config = dict(
    norm_place='pre',
    positions='rope',
    bias='none',
    init_std_o=0.00453,
)
Each number is 200 + 20 x the weight over its row's rms, rounded and kept within 0 to 999. Layers, rows and columns count from 0. The size before them is the row's rms in percent of the matrix's.

# layer 5 attention output (transposed), 512x512, rms 0.037, rows 111-127,239-255,367-383,495-511, columns 384-447
115,177,215,193,234,214,208,189,207,228,204,198,214,217,200,170,190,192,175,207,202,212,209,171,210,189,179,209,207,186,198,183,238,232,188,177,217,187,195,183,188,205,199,183,203,234,241,217,185,204,216,209,186,193,206,212,226,204,190,232,178,209,167,221,192
100,214,192,186,240,223,203,180,200,187,199,170,174,191,235,202,180,217,207,187,236,200,244,180,196,179,191,224,204,214,202,161,206,178,205,232,181,189,170,186,199,203,214,175,240,219,230,199,197,201,182,175,201,195,187,211,217,202,162,190,224,177,205,173,202
105,169,210,219,192,219,189,172,211,207,190,212,189,193,158,209,229,189,221,161,212,215,202,196,186,201,184,203,191,199,204,195,193,190,195,201,207,194,187,224,202,220,223,174,175,185,252,236,202,202,216,222,197,197,220,200,223,217,210,217,210,229,186,193,212
092,207,216,162,197,208,192,203,202,197,170,190,205,217,202,187,200,209,181,215,218,212,213,176,185,208,250,196,181,181,178,207,228,194,211,220,206,169,183,189,193,190,196,165,215,237,194,201,191,216,222,217,195,192,221,229,204,201,182,175,175,191,154,187,237
084,195,193,237,167,222,189,181,211,217,208,184,222,201,141,233,243,164,216,198,223,186,221,197,201,162,174,189,197,169,178,223,213,210,196,196,203,214,222,214,196,224,211,209,174,161,161,214,189,178,201,208,225,185,217,220,191,202,165,190,184,184,254,235,205
098,216,186,184,191,187,188,176,203,161,208,144,175,212,210,217,191,194,194,251,188,170,170,206,199,205,235,175,210,181,196,208,202,218,217,248,173,177,174,201,175,193,182,206,191,184,190,178,195,180,225,225,197,186,205,227,175,221,234,187,240,157,227,217,190
103,184,192,191,198,217,222,225,209,207,173,193,213,196,187,222,202,217,188,170,224,223,219,206,170,215,198,210,218,169,211,182,160,213,192,197,198,191,200,212,214,210,240,192,201,178,173,204,183,221,201,190,204,224,195,184,221,205,160,198,205,179,152,215,223
102,210,219,215,212,204,194,230,216,217,187,196,235,189,227,200,206,214,215,195,182,221,220,209,174,192,191,204,181,198,210,204,210,181,190,133,223,184,192,190,234,201,184,173,220,193,189,185,191,212,205,193,206,201,214,211,243,175,177,206,201,221,163,186,195
096,160,200,207,209,183,190,206,216,220,214,188,167,197,208,215,207,192,198,197,200,229,177,227,208,220,188,217,210,183,216,191,217,199,205,209,245,225,245,248,199,219,212,207,223,181,219,233,220,187,182,196,222,182,171,185,182,204,193,237,206,225,185,193,205
099,212,192,252,207,216,214,212,156,190,209,202,199,205,200,178,193,217,218,214,198,160,183,230,213,199,207,193,189,218,188,212,196,213,206,201,160,227,203,183,209,208,198,193,222,200,227,186,185,200,160,198,201,201,194,169,189,192,194,219,208,204,235,203,171
084,158,217,146,239,204,200,204,217,190,172,175,212,187,215,212,192,227,216,189,190,209,217,178,205,211,218,208,217,182,204,187,239,210,209,211,235,164,198,206,196,203,223,184,231,204,222,226,198,219,205,204,185,204,205,213,190,184,201,185,216,216,134,157,203
099,204,199,183,209,195,176,207,197,199,200,157,243,199,183,170,210,203,212,220,218,166,198,214,206,212,236,208,187,176,185,211,210,196,189,179,195,181,212,204,208,197,219,167,182,196,205,158,175,142,224,233,215,206,204,186,189,211,241,189,210,169,235,183,221
115,164,219,188,239,195,206,163,217,245,176,201,211,217,182,193,196,214,217,204,183,176,164,226,201,187,194,226,208,217,197,203,221,195,198,207,191,237,192,194,206,216,201,204,205,189,223,209,174,197,205,232,225,196,221,236,200,226,214,203,228,191,199,197,186
108,218,194,206,190,222,226,196,193,183,201,191,198,196,199,202,201,192,192,213,204,217,214,203,179,192,226,161,191,188,202,202,187,204,215,187,161,202,217,196,196,198,194,208,201,197,202,170,201,184,180,191,218,197,214,212,209,186,221,185,178,201,230,203,190
114,148,180,205,209,179,200,199,187,167,187,170,199,195,188,248,194,210,202,174,181,205,162,214,241,195,214,162,226,198,207,203,236,198,208,204,196,206,214,199,185,208,186,207,168,191,194,167,188,199,201,191,188,192,205,216,196,206,250,169,224,181,202,189,196
098,195,190,197,154,180,178,183,240,213,211,237,222,221,177,197,206,180,192,227,168,233,196,181,185,195,196,184,200,191,186,206,198,225,198,205,214,189,237,215,197,226,204,229,150,182,174,184,206,171,245,215,198,203,227,232,192,201,226,188,167,207,195,216,239
095,210,163,208,212,198,202,177,218,161,170,199,187,193,163,219,207,222,182,206,206,206,224,216,202,209,238,205,156,182,192,214,167,157,204,168,189,213,192,205,199,181,226,176,194,141,219,177,203,191,182,202,205,199,204,185,187,226,175,208,184,167,211,191,176
093,218,191,220,176,206,241,159,195,179,174,199,256,185,193,181,203,192,229,177,199,180,230,172,218,195,165,203,194,194,234,196,192,229,201,194,195,222,192,192,180,232,201,168,183,215,224,192,172,214,226,213,230,221,221,188,231,178,188,205,178,223,150,202,187
091,248,188,210,218,175,208,183,210,162,193,195,201,196,216,169,207,195,236,216,192,183,218,200,203,211,229,225,173,208,184,195,210,200,216,192,162,208,217,195,199,182,189,228,182,166,222,210,172,190,213,187,209,211,177,191,174,203,220,208,218,203,220,182,174
096,225,233,214,184,212,196,171,156,247,175,186,239,181,152,194,165,191,201,197,197,163,200,162,214,193,185,194,210,189,207,206,211,196,220,207,191,189,188,176,212,220,233,168,204,227,187,207,207,158,225,205,188,175,217,187,179,229,169,218,199,190,178,171,188
101,205,199,217,207,186,225,196,170,190,161,221,220,197,170,172,195,197,180,223,190,160,195,190,231,193,206,185,194,211,210,238,210,218,228,208,187,232,205,186,209,210,234,165,176,215,210,253,194,220,222,206,198,174,216,209,212,201,177,183,176,213,146,220,217
095,164,212,173,190,212,211,209,186,185,177,193,221,213,174,242,219,179,186,184,220,205,200,192,192,195,211,195,196,209,218,195,205,193,215,205,227,192,196,195,193,169,171,212,213,197,178,212,216,209,204,215,211,210,198,195,177,153,210,214,250,185,234,202,205
085,193,207,235,201,170,181,202,209,199,229,208,150,199,248,219,206,183,237,195,213,203,189,236,184,204,196,207,177,199,190,243,160,187,207,180,186,186,170,198,217,189,190,211,212,179,204,188,227,191,202,188,184,210,233,203,169,233,215,179,190,179,259,220,186
100,182,208,190,235,215,193,197,191,185,193,204,208,174,172,194,210,196,183,197,191,209,182,169,183,180,202,202,207,186,186,214,183,183,207,225,200,257,184,222,195,229,199,208,171,200,209,205,202,180,167,195,200,183,201,224,224,214,174,210,218,199,179,200,210
097,191,182,220,186,217,225,190,232,188,202,198,239,162,169,213,214,223,190,250,223,162,178,217,186,209,245,147,197,173,189,195,203,222,199,205,212,211,221,206,229,237,211,203,195,189,202,203,193,187,180,173,174,159,205,226,193,189,224,201,208,189,141,214,201
079,213,181,186,182,187,199,214,212,238,211,198,181,199,208,204,206,195,163,169,215,253,205,202,248,191,172,207,188,190,222,199,197,191,197,187,230,206,233,219,192,182,177,198,195,210,213,191,228,187,203,210,198,231,186,175,213,205,179,215,215,198,238,180,203
096,168,175,191,221,218,189,231,234,198,220,210,183,222,223,199,202,209,219,221,189,169,191,219,183,222,229,155,190,200,198,217,191,234,188,201,228,174,217,207,210,219,200,185,200,197,206,180,189,206,195,210,183,166,205,212,223,177,221,221,175,176,241,216,221
075,219,220,214,203,205,196,186,194,209,182,184,212,144,173,195,195,216,188,218,208,175,206,196,204,211,218,185,205,205,182,182,209,201,217,183,190,232,245,218,184,202,238,213,203,198,206,224,215,200,172,182,203,181,223,205,196,235,176,180,204,198,187,180,189
109,176,233,179,235,171,183,217,191,204,198,176,208,221,229,213,202,195,236,221,246,174,199,184,223,211,196,215,197,183,191,207,153,198,193,210,191,166,162,190,195,178,231,178,245,205,200,213,161,198,187,210,202,223,182,158,185,191,216,187,199,201,232,181,182
102,202,171,211,223,192,218,173,197,175,188,188,202,211,194,213,200,166,219,183,222,176,205,209,193,181,203,181,208,189,184,227,182,185,225,233,224,194,189,203,169,212,246,193,179,203,218,235,202,183,210,231,204,198,189,205,168,193,208,178,208,169,192,169,176
082,177,179,207,223,210,196,156,264,143,176,206,170,207,204,201,182,180,215,221,169,223,236,188,197,212,197,205,166,175,200,235,210,203,201,187,180,190,222,191,210,213,194,194,196,209,166,205,207,198,199,178,189,207,224,213,170,191,192,229,182,213,246,228,203
091,168,205,201,203,221,190,217,203,228,203,182,191,197,195,191,207,215,176,174,204,223,214,237,150,184,180,192,197,202,223,200,203,190,200,188,203,224,224,175,217,169,197,219,185,182,169,196,225,208,185,199,197,172,216,212,200,209,235,194,232,159,254,189,210
082,190,239,209,190,186,212,198,206,187,205,185,214,203,151,219,210,165,214,178,195,214,197,198,170,178,191,244,189,198,198,198,177,198,220,225,186,207,185,171,193,175,214,216,228,200,166,212,189,218,197,237,195,219,207,182,198,176,186,185,201,235,192,203,202
099,214,149,212,218,152,215,201,232,196,199,211,194,198,185,216,175,197,210,214,183,201,209,193,212,199,221,193,165,202,183,204,172,196,212,185,173,208,155,186,208,200,211,199,200,168,216,204,189,200,217,239,209,189,210,194,180,213,215,204,158,215,182,204,188
091,167,179,195,190,232,240,212,189,193,210,219,210,212,194,191,206,174,183,213,211,187,183,231,235,199,219,214,227,213,222,188,191,253,212,172,193,219,187,180,238,202,194,188,190,218,209,191,186,197,227,200,193,216,196,204,204,182,169,250,207,163,169,203,192
095,201,179,200,213,181,196,170,201,155,222,180,176,213,232,194,197,197,232,196,195,228,205,245,186,184,229,215,215,203,185,187,206,211,195,216,199,195,191,204,206,212,202,201,207,193,217,189,167,182,217,188,189,197,210,226,207,208,229,197,191,183,251,196,199
091,204,215,215,178,248,206,188,200,191,177,181,240,186,192,202,194,167,179,187,200,186,195,216,195,208,220,180,190,187,200,199,211,258,207,196,200,196,202,197,210,189,205,191,190,183,203,220,192,150,205,206,187,231,218,211,207,219,183,198,209,180,155,220,188
099,210,197,191,205,215,220,185,160,170,176,225,224,219,172,163,209,169,184,217,206,160,179,181,200,194,268,191,194,181,181,223,215,240,233,209,170,230,213,185,203,193,235,166,189,218,191,216,205,214,214,215,193,179,206,210,221,208,189,191,169,196,150,207,234
085,199,195,191,208,188,217,191,195,214,179,190,196,210,166,223,237,205,184,181,213,167,235,225,219,195,171,188,197,219,223,207,211,180,176,184,201,217,190,205,215,201,168,207,172,152,184,230,178,211,188,176,214,223,211,197,171,153,217,209,215,210,219,195,170
093,200,204,229,227,165,207,174,181,155,231,180,196,166,224,192,186,212,228,231,239,154,214,172,171,204,228,192,203,178,197,219,194,165,210,224,182,214,181,233,199,212,204,172,194,162,224,182,209,216,196,188,190,208,211,190,165,185,197,197,183,192,197,220,177
089,201,226,203,202,219,172,206,203,210,175,167,204,182,181,196,233,207,188,201,208,191,182,188,178,182,161,211,207,209,242,209,216,198,174,198,212,196,232,211,190,214,211,208,178,204,156,230,205,185,200,200,201,207,199,227,207,186,183,207,185,188,163,218,218
102,198,183,199,199,237,226,213,199,198,162,204,209,195,228,196,216,209,219,207,207,204,200,237,209,207,238,216,178,199,197,212,207,255,200,162,216,170,198,196,223,191,164,205,247,181,203,192,167,207,231,215,178,210,207,206,205,191,158,217,198,212,172,204,222
096,205,187,192,192,195,180,250,216,234,197,189,189,201,197,217,192,208,165,183,203,217,204,227,196,225,148,175,218,221,220,189,234,208,222,212,217,182,211,248,181,192,169,195,242,186,214,205,193,153,188,213,213,207,179,212,182,204,186,205,224,176,230,219,181
108,171,193,208,212,178,180,210,176,200,189,174,152,219,212,192,209,230,232,210,203,197,229,199,187,177,201,206,197,212,171,231,178,170,201,215,215,235,181,196,214,204,188,183,211,171,228,187,206,214,180,207,180,185,197,218,238,198,156,231,190,211,215,199,193
078,191,198,198,231,241,198,202,221,166,185,195,235,185,202,197,207,190,211,212,211,198,208,189,195,195,252,207,222,168,179,198,230,241,230,212,207,197,233,207,206,193,220,202,229,225,198,231,199,204,207,210,177,211,177,201,182,205,176,180,199,196,202,190,233
098,213,216,158,210,197,179,209,210,242,199,155,237,200,208,188,207,201,194,186,229,164,200,183,209,206,213,203,178,187,183,182,195,220,206,194,173,148,209,204,186,178,232,199,233,180,175,164,199,183,222,240,177,183,197,193,173,230,217,203,190,193,237,172,186
107,178,201,199,198,150,192,187,188,227,195,178,193,199,184,200,200,201,179,191,206,201,195,236,202,219,167,225,222,244,189,211,226,202,215,206,202,212,193,242,190,178,197,232,207,176,210,201,207,210,190,165,198,210,200,242,174,179,200,205,211,209,184,179,183
110,204,193,233,210,204,227,195,210,156,181,210,198,196,199,185,194,174,207,194,224,193,228,197,209,186,259,193,139,193,205,208,172,169,193,181,178,191,180,192,188,203,191,213,166,242,188,192,226,185,196,225,196,181,201,183,181,212,210,206,165,216,246,204,223
097,196,207,245,222,220,152,213,204,203,178,159,180,154,184,202,201,228,199,192,209,175,216,211,193,182,186,205,186,191,199,198,217,180,212,211,184,199,195,192,192,211,191,206,195,180,182,191,187,187,193,194,176,182,191,222,203,194,139,174,223,195,193,182,190
100,203,215,206,190,185,229,185,230,203,192,242,218,214,155,172,194,184,192,227,196,187,190,189,186,216,194,182,190,207,195,174,168,200,203,220,182,211,229,217,197,199,210,211,198,220,205,203,225,174,189,212,191,191,226,191,195,199,249,176,204,232,214,205,192
103,220,165,212,196,189,203,199,223,168,201,193,218,208,197,224,191,183,203,208,218,211,204,192,187,179,211,193,151,200,184,193,189,182,186,176,188,203,197,198,179,190,220,184,174,189,198,149,205,162,170,233,224,203,206,225,234,222,206,188,177,171,253,220,172
100,196,200,197,179,206,194,138,181,189,191,201,198,186,192,185,181,215,214,174,182,217,239,193,219,177,216,203,229,190,228,189,181,181,203,222,186,208,222,206,192,216,222,209,194,178,224,171,188,230,165,221,203,183,207,213,228,189,160,207,164,217,111,189,203
106,225,182,209,182,210,173,198,194,224,203,218,172,197,220,200,206,210,202,190,200,195,226,218,168,215,186,189,214,190,231,189,181,222,213,245,212,206,220,197,173,224,203,221,200,177,206,203,206,230,201,187,207,190,162,207,212,201,191,200,204,177,211,195,178
096,197,216,214,206,192,229,185,182,201,220,231,193,183,192,197,209,208,218,182,236,226,201,218,207,180,176,196,196,167,213,204,179,194,176,202,178,205,167,216,189,187,198,173,215,196,245,228,175,183,167,236,161,201,219,187,221,235,235,178,217,203,136,214,200
105,202,220,211,206,171,201,200,183,211,179,231,212,188,168,210,219,205,182,215,193,199,189,184,221,196,227,187,187,217,200,222,191,176,214,231,177,206,196,216,181,184,240,201,189,204,207,201,203,251,191,216,197,183,206,211,220,188,175,187,194,182,131,211,200
099,213,195,208,172,217,190,183,185,194,208,189,195,156,201,218,223,217,188,212,193,212,188,234,226,224,201,204,214,178,214,195,199,191,190,165,202,215,172,209,179,192,173,223,233,173,189,245,194,155,194,203,215,211,230,178,197,198,189,229,225,205,183,210,191
114,206,199,185,208,174,153,207,195,184,203,221,161,223,222,204,208,208,216,226,200,187,152,245,207,245,212,222,214,168,204,215,218,201,224,185,177,190,215,224,184,220,181,201,199,188,184,173,206,203,210,171,196,201,185,221,175,212,219,213,215,196,241,213,197
111,184,180,190,179,164,178,245,219,233,186,193,223,185,190,190,160,214,173,182,208,204,182,214,187,217,177,163,222,194,218,185,190,224,200,233,208,236,187,205,155,205,192,215,188,169,199,224,190,203,171,195,204,238,196,187,207,203,163,199,225,198,136,224,198
120,201,196,193,209,181,217,193,202,203,135,203,200,187,190,174,197,205,243,161,193,214,219,197,174,212,218,209,213,220,214,216,165,222,231,242,221,176,191,185,217,190,226,195,211,214,171,192,200,210,198,207,198,205,266,214,234,196,175,227,170,215,225,196,208
106,213,190,198,238,196,208,207,237,196,226,215,192,202,238,186,191,209,201,190,247,222,193,205,199,183,196,209,192,193,203,183,221,199,172,204,231,185,209,222,190,181,166,178,201,209,211,190,205,183,220,204,174,210,178,165,197,226,210,228,212,217,218,219,200
102,193,168,176,207,191,199,195,191,178,225,210,208,215,215,190,163,217,223,199,186,202,231,189,204,195,166,211,211,212,199,196,222,212,198,205,218,171,196,224,193,224,184,185,219,159,193,175,179,218,231,178,196,203,228,183,224,203,255,227,201,182,249,170,232
098,198,211,188,242,183,203,181,212,177,170,215,202,232,172,188,194,196,222,210,206,195,244,153,194,196,227,197,180,222,180,194,194,202,218,226,192,216,235,205,207,178,230,194,189,229,199,190,219,237,190,206,179,204,191,205,198,205,177,167,190,217,211,210,214
107,187,241,178,208,172,210,219,202,222,199,207,251,176,208,205,214,209,232,201,226,169,169,207,248,188,223,201,220,176,194,180,165,231,211,180,162,184,207,202,192,200,224,205,224,209,184,201,189,166,197,201,231,195,225,209,141,238,206,176,162,173,230,185,213
112,216,193,180,214,170,197,160,176,190,186,192,168,196,186,171,201,195,240,182,200,212,187,219,155,175,181,217,209,197,217,187,215,213,206,221,199,204,199,213,186,231,212,206,227,187,198,161,164,251,225,176,187,179,208,212,194,202,232,227,214,182,186,164,196
106,205,189,200,198,250,222,190,201,168,214,183,198,185,210,210,208,158,173,195,189,198,200,197,199,208,245,202,194,206,194,195,183,194,178,179,185,232,236,221,190,202,188,188,210,214,205,189,188,212,208,194,225,215,176,193,240,183,193,208,205,188,258,172,207
121,168,197,158,203,174,219,235,190,181,195,227,214,203,181,214,193,216,220,167,181,178,185,217,194,213,195,225,188,220,200,220,224,222,240,187,218,221,217,200,228,169,169,201,201,234,176,192,213,183,240,203,179,202,175,234,202,217,255,194,230,185,248,202,214
106,203,240,192,170,213,178,170,195,215,223,185,219,184,159,208,201,180,185,232,193,198,169,235,210,208,229,222,177,200,196,193,199,159,178,166,151,220,191,177,192,208,224,210,200,216,191,223,186,171,191,228,219,185,212,196,193,195,184,179,202,195,173,216,191
127,208,185,163,206,178,220,203,212,198,232,193,209,181,165,245,193,200,215,205,202,218,196,219,217,196,182,198,186,183,203,215,156,197,188,214,181,200,172,220,176,197,199,205,228,186,205,213,165,191,212,239,227,206,217,205,218,202,254,199,199,171,210,203,164
# layer 5 attention value, 128x512, rms 0.0395, rows 112-127, columns 384-447
095,198,226,247,209,200,209,208,188,207,195,252,155,200,209,168,221,193,200,189,172,183,193,189,238,212,191,195,201,192,205,182,181,216,219,167,225,194,199,213,223,211,186,238,230,193,198,201,194,233,225,213,192,181,195,185,166,239,240,222,180,230,215,201,164
096,203,231,190,204,188,201,239,167,182,237,192,210,209,190,204,223,209,161,163,200,196,190,234,205,182,191,154,213,223,199,193,191,180,210,200,209,216,187,209,216,181,150,178,215,215,155,190,217,180,184,217,187,200,223,196,201,189,212,179,198,203,218,226,205
092,207,169,203,195,197,208,235,217,207,219,232,215,200,216,212,183,194,186,155,172,208,174,225,204,220,189,194,213,187,207,208,205,203,180,211,244,189,212,199,196,202,214,254,198,212,183,209,209,217,178,181,197,224,208,175,199,245,215,199,208,178,194,198,172
084,176,191,180,219,217,197,204,154,186,176,174,167,172,225,191,174,218,183,219,180,204,193,207,198,205,167,181,225,203,221,167,198,209,224,200,171,209,223,232,207,152,122,189,208,215,219,184,207,175,175,195,202,233,184,194,187,168,202,214,195,176,207,235,234
097,193,193,196,214,189,203,196,211,185,170,223,183,198,205,171,194,196,207,187,219,210,179,198,187,203,168,206,212,217,211,213,178,199,176,141,183,208,208,204,173,200,171,205,215,156,190,213,230,229,164,188,204,213,209,186,163,191,186,199,155,225,208,214,183
104,201,161,203,203,171,195,191,196,181,176,188,200,198,193,196,223,227,180,210,193,197,197,196,219,185,231,169,229,227,211,207,224,225,221,228,196,210,193,224,162,190,195,186,162,219,207,204,202,175,195,219,194,210,204,178,187,187,226,214,233,231,189,212,177
107,219,180,180,214,199,178,210,232,219,190,181,204,153,218,188,214,198,194,162,182,211,235,184,181,198,229,205,198,197,192,197,176,231,208,304,198,198,190,196,198,222,210,198,205,218,166,217,207,196,187,217,206,196,174,197,189,193,198,212,200,185,211,220,208
089,236,231,197,221,197,152,197,191,177,190,220,250,207,207,180,207,205,170,220,214,190,192,179,202,167,178,187,172,187,166,199,205,183,192,187,206,204,219,216,202,202,193,181,211,192,186,190,185,206,245,174,173,223,183,226,207,176,183,188,209,213,211,192,211
102,196,204,197,179,197,224,183,223,236,207,196,200,229,184,204,157,198,155,213,210,206,229,242,196,222,191,239,205,198,178,219,190,204,181,221,199,187,180,202,224,230,205,241,248,144,180,177,194,210,187,195,211,228,190,199,207,212,199,234,216,159,186,221,191
076,212,190,205,197,208,242,197,233,172,226,252,199,215,190,179,243,174,238,207,191,190,191,198,219,150,202,197,191,197,185,215,163,204,190,204,213,172,199,179,182,185,227,222,169,239,206,228,204,214,199,168,209,184,189,180,166,217,204,175,190,222,197,213,211
105,197,216,220,218,153,243,198,202,222,222,201,187,170,192,220,227,171,155,202,207,211,203,205,212,226,172,166,197,201,226,166,205,218,191,177,197,157,215,211,166,189,192,243,210,189,182,184,215,204,229,196,211,201,180,165,181,198,196,158,156,199,200,231,214
116,202,223,215,171,176,209,204,172,187,178,183,196,204,199,196,207,213,187,193,214,197,214,216,192,192,190,171,200,203,201,226,196,209,164,188,192,197,176,206,230,186,198,207,188,188,191,166,215,206,195,159,171,215,197,198,207,176,207,200,190,161,206,217,180
095,202,163,216,201,208,194,210,180,173,212,204,187,181,236,220,213,200,173,185,210,201,162,160,184,228,203,210,184,180,186,167,213,204,190,188,180,196,192,214,188,208,179,202,207,234,206,255,172,185,213,163,211,205,188,193,211,230,204,206,203,192,199,207,185
109,186,236,167,199,175,191,219,192,218,216,202,205,205,214,165,225,198,201,198,220,204,241,194,188,155,174,244,218,197,196,215,173,208,208,223,189,208,176,174,251,187,215,202,251,213,189,246,194,218,203,253,241,213,168,207,217,188,203,214,195,218,197,232,204
094,204,232,184,232,207,201,210,167,188,213,154,183,151,200,229,178,179,214,192,216,200,189,217,216,193,196,217,195,238,231,199,218,178,173,174,178,207,201,185,178,186,164,147,191,228,228,197,163,170,181,210,200,197,213,204,189,189,196,172,217,199,207,238,199
104,199,211,195,207,185,200,180,190,191,217,205,196,219,219,256,192,190,192,218,198,211,164,194,185,209,159,215,214,193,197,175,193,206,191,220,219,223,214,193,162,191,165,212,238,208,239,200,170,206,203,186,212,173,215,220,211,179,231,212,185,223,212,173,144
# layer 5 MLP gate, 1728x512, rms 0.0391, rows 0-8, columns 384-447
090,220,191,233,216,179,230,212,201,200,146,208,161,216,246,218,195,230,192,255,179,188,194,173,199,211,197,228,178,238,200,204,208,171,236,175,234,209,208,204,187,181,218,213,188,180,207,200,183,237,211,215,205,211,211,194,226,193,178,200,212,225,179,208,188
105,177,225,187,225,177,248,214,207,150,222,219,233,207,172,177,197,221,222,202,215,190,189,193,203,177,218,191,179,221,190,185,203,207,214,205,207,221,154,210,210,225,249,224,213,177,220,197,165,201,170,183,202,172,216,192,211,175,188,186,201,208,192,214,198
106,179,192,177,209,184,190,234,192,149,186,219,189,195,174,231,178,199,191,181,172,200,194,177,168,210,226,215,219,205,187,210,205,215,189,178,253,162,206,178,227,215,207,177,192,201,216,216,179,208,194,210,234,162,174,220,227,217,219,186,168,207,173,199,180
100,188,203,222,215,220,213,208,224,242,217,231,214,230,214,207,213,199,168,220,170,217,202,216,237,190,191,203,189,205,200,153,199,186,189,192,240,189,204,209,222,226,163,197,181,189,220,231,212,211,204,217,210,191,219,213,206,263,191,221,203,205,228,230,186
095,174,186,193,165,209,197,217,203,214,192,206,217,224,148,231,240,199,169,228,173,210,227,209,206,211,200,192,232,211,242,187,197,233,187,198,234,229,207,223,200,198,194,213,171,250,231,214,205,195,209,207,217,194,222,207,243,176,198,191,208,149,195,196,231
098,192,232,200,186,222,208,209,213,197,228,202,215,169,194,217,195,175,191,204,219,216,201,185,195,206,186,210,231,204,182,175,208,186,232,185,219,195,223,225,228,203,174,245,175,210,177,189,219,178,191,191,199,177,236,212,191,200,212,171,215,221,182,213,173
102,205,199,192,204,196,197,183,193,223,230,228,214,245,193,242,169,163,220,179,191,207,229,230,224,198,211,212,206,173,218,176,203,235,188,212,206,205,172,205,221,186,198,206,197,227,224,202,196,218,231,215,194,238,184,178,189,211,176,227,170,222,191,206,209
101,194,190,222,229,242,174,216,196,205,172,177,214,197,187,176,195,202,184,214,234,180,238,211,178,165,202,203,193,220,200,202,219,210,191,195,167,200,185,208,201,188,171,229,189,207,163,227,195,199,224,190,176,220,192,180,199,183,191,192,190,183,180,178,232
108,150,211,230,214,210,198,176,195,183,209,182,202,186,183,202,259,202,204,196,231,198,224,202,193,168,222,180,181,217,202,185,192,184,215,189,205,220,193,174,237,214,199,195,222,206,246,235,221,220,232,223,184,173,209,194,214,176,152,191,198,210,182,209,179
# layer 5 MLP up, 1728x512, rms 0.0414, rows 0-7, columns 384-447
085,233,179,204,190,210,197,222,189,204,172,203,172,209,245,225,210,208,188,232,225,203,189,203,190,213,192,210,209,218,191,209,202,188,226,198,190,227,191,204,198,202,181,198,201,218,209,243,194,210,232,202,192,213,176,184,201,217,208,193,219,256,218,214,185
099,168,207,157,222,225,200,176,235,175,174,263,234,173,198,236,176,198,192,196,249,210,225,147,213,193,191,166,184,186,184,199,182,193,197,190,212,195,246,196,213,186,217,174,209,179,217,250,184,198,218,208,211,185,217,195,162,190,196,221,214,186,192,191,183
099,201,197,223,174,158,190,228,208,230,178,202,194,197,162,206,188,204,207,233,229,195,168,206,206,168,205,177,210,181,202,225,226,211,183,200,210,202,210,221,205,216,170,191,221,236,192,199,207,145,182,239,218,203,182,198,158,219,208,198,189,222,229,211,196
095,204,165,235,179,213,245,206,209,194,215,224,175,175,207,164,174,192,191,214,201,201,182,199,189,180,182,178,180,190,237,216,181,236,209,185,216,212,230,171,208,199,199,138,205,233,235,185,203,191,194,183,193,193,205,138,189,181,165,216,164,211,202,203,217
099,200,208,219,204,200,198,208,184,209,229,194,196,199,231,193,183,197,194,194,200,184,184,204,235,171,212,179,208,210,180,235,228,168,256,173,183,206,190,205,202,200,186,200,211,154,197,189,178,221,192,202,220,201,210,213,187,200,196,214,192,203,184,215,168
095,208,191,200,179,178,203,224,215,212,218,200,216,216,222,220,209,177,228,198,211,174,212,199,201,167,206,171,193,210,166,211,220,177,196,188,182,248,203,197,208,207,213,196,213,233,146,206,223,195,196,205,195,202,186,164,238,173,195,195,216,196,195,152,175
108,172,186,193,199,199,232,218,177,187,201,229,183,198,202,191,222,196,166,187,193,175,195,207,216,202,206,169,175,206,193,211,221,182,173,190,238,207,209,182,206,218,186,183,175,185,213,198,182,235,187,199,184,195,210,198,194,194,176,174,218,206,190,203,183
098,253,182,191,188,200,186,201,202,224,228,207,200,183,213,229,203,230,186,199,151,187,190,197,213,207,208,184,226,188,214,168,191,241,204,179,210,191,193,196,240,202,213,187,269,168,195,237,186,206,199,190,213,189,184,178,204,199,187,211,200,205,183,203,223
# layer 5 MLP down (transposed), 1728x512, rms 0.0379, rows 0-7, columns 384-447
089,185,157,193,185,228,186,169,188,196,199,198,237,194,205,254,210,212,183,183,179,201,181,190,199,183,199,189,208,161,192,187,159,239,187,207,165,180,186,207,183,251,207,161,225,214,207,205,199,175,180,216,196,196,188,221,165,202,203,242,208,212,288,225,167
102,219,197,194,197,212,195,154,191,201,178,185,204,204,177,213,203,214,207,213,156,187,198,201,183,155,195,174,172,188,213,202,214,172,226,173,207,170,168,164,193,194,198,188,179,181,191,199,188,183,198,223,195,207,177,207,182,178,182,172,183,189,217,157,186
101,219,170,220,181,155,215,176,241,207,227,192,150,166,248,192,148,200,173,175,176,208,207,189,161,215,206,205,188,184,182,221,195,226,234,173,191,179,195,229,202,190,178,181,190,166,200,218,203,186,224,212,195,230,174,193,214,187,191,209,227,207,200,223,187
097,208,195,219,236,208,208,212,194,172,210,183,238,236,194,209,243,182,189,211,184,210,223,189,207,183,192,185,199,190,185,189,208,175,227,225,200,188,200,242,175,211,203,207,194,200,182,194,192,173,211,241,207,207,162,223,198,216,215,185,213,217,252,192,211
097,157,177,184,172,210,174,222,185,225,188,225,191,234,130,215,226,205,143,176,158,205,197,207,236,210,184,190,213,236,260,214,215,180,175,202,204,222,191,194,205,195,236,194,189,253,200,203,185,201,171,189,223,198,203,209,221,188,192,180,195,211,206,178,207
099,186,222,209,192,192,205,175,214,210,185,219,219,185,196,216,189,196,212,229,252,212,179,196,209,197,206,199,200,203,214,181,245,205,188,234,201,159,217,217,201,187,201,179,200,192,220,213,198,202,190,236,203,200,230,201,215,173,194,194,218,208,209,203,236
103,173,194,193,212,188,214,191,173,202,229,205,210,191,165,226,201,185,189,195,186,186,190,188,174,204,208,181,205,217,187,213,196,181,158,147,222,188,175,205,184,206,200,196,207,197,198,197,173,171,215,228,193,177,202,181,189,181,210,191,239,171,183,214,167
102,154,194,181,163,206,197,220,182,181,190,207,158,205,205,197,186,216,204,198,194,234,185,186,184,184,222,249,215,197,232,183,192,186,184,241,171,239,200,206,217,233,194,246,203,187,222,159,151,201,204,206,222,213,194,174,209,173,224,238,227,203,200,179,177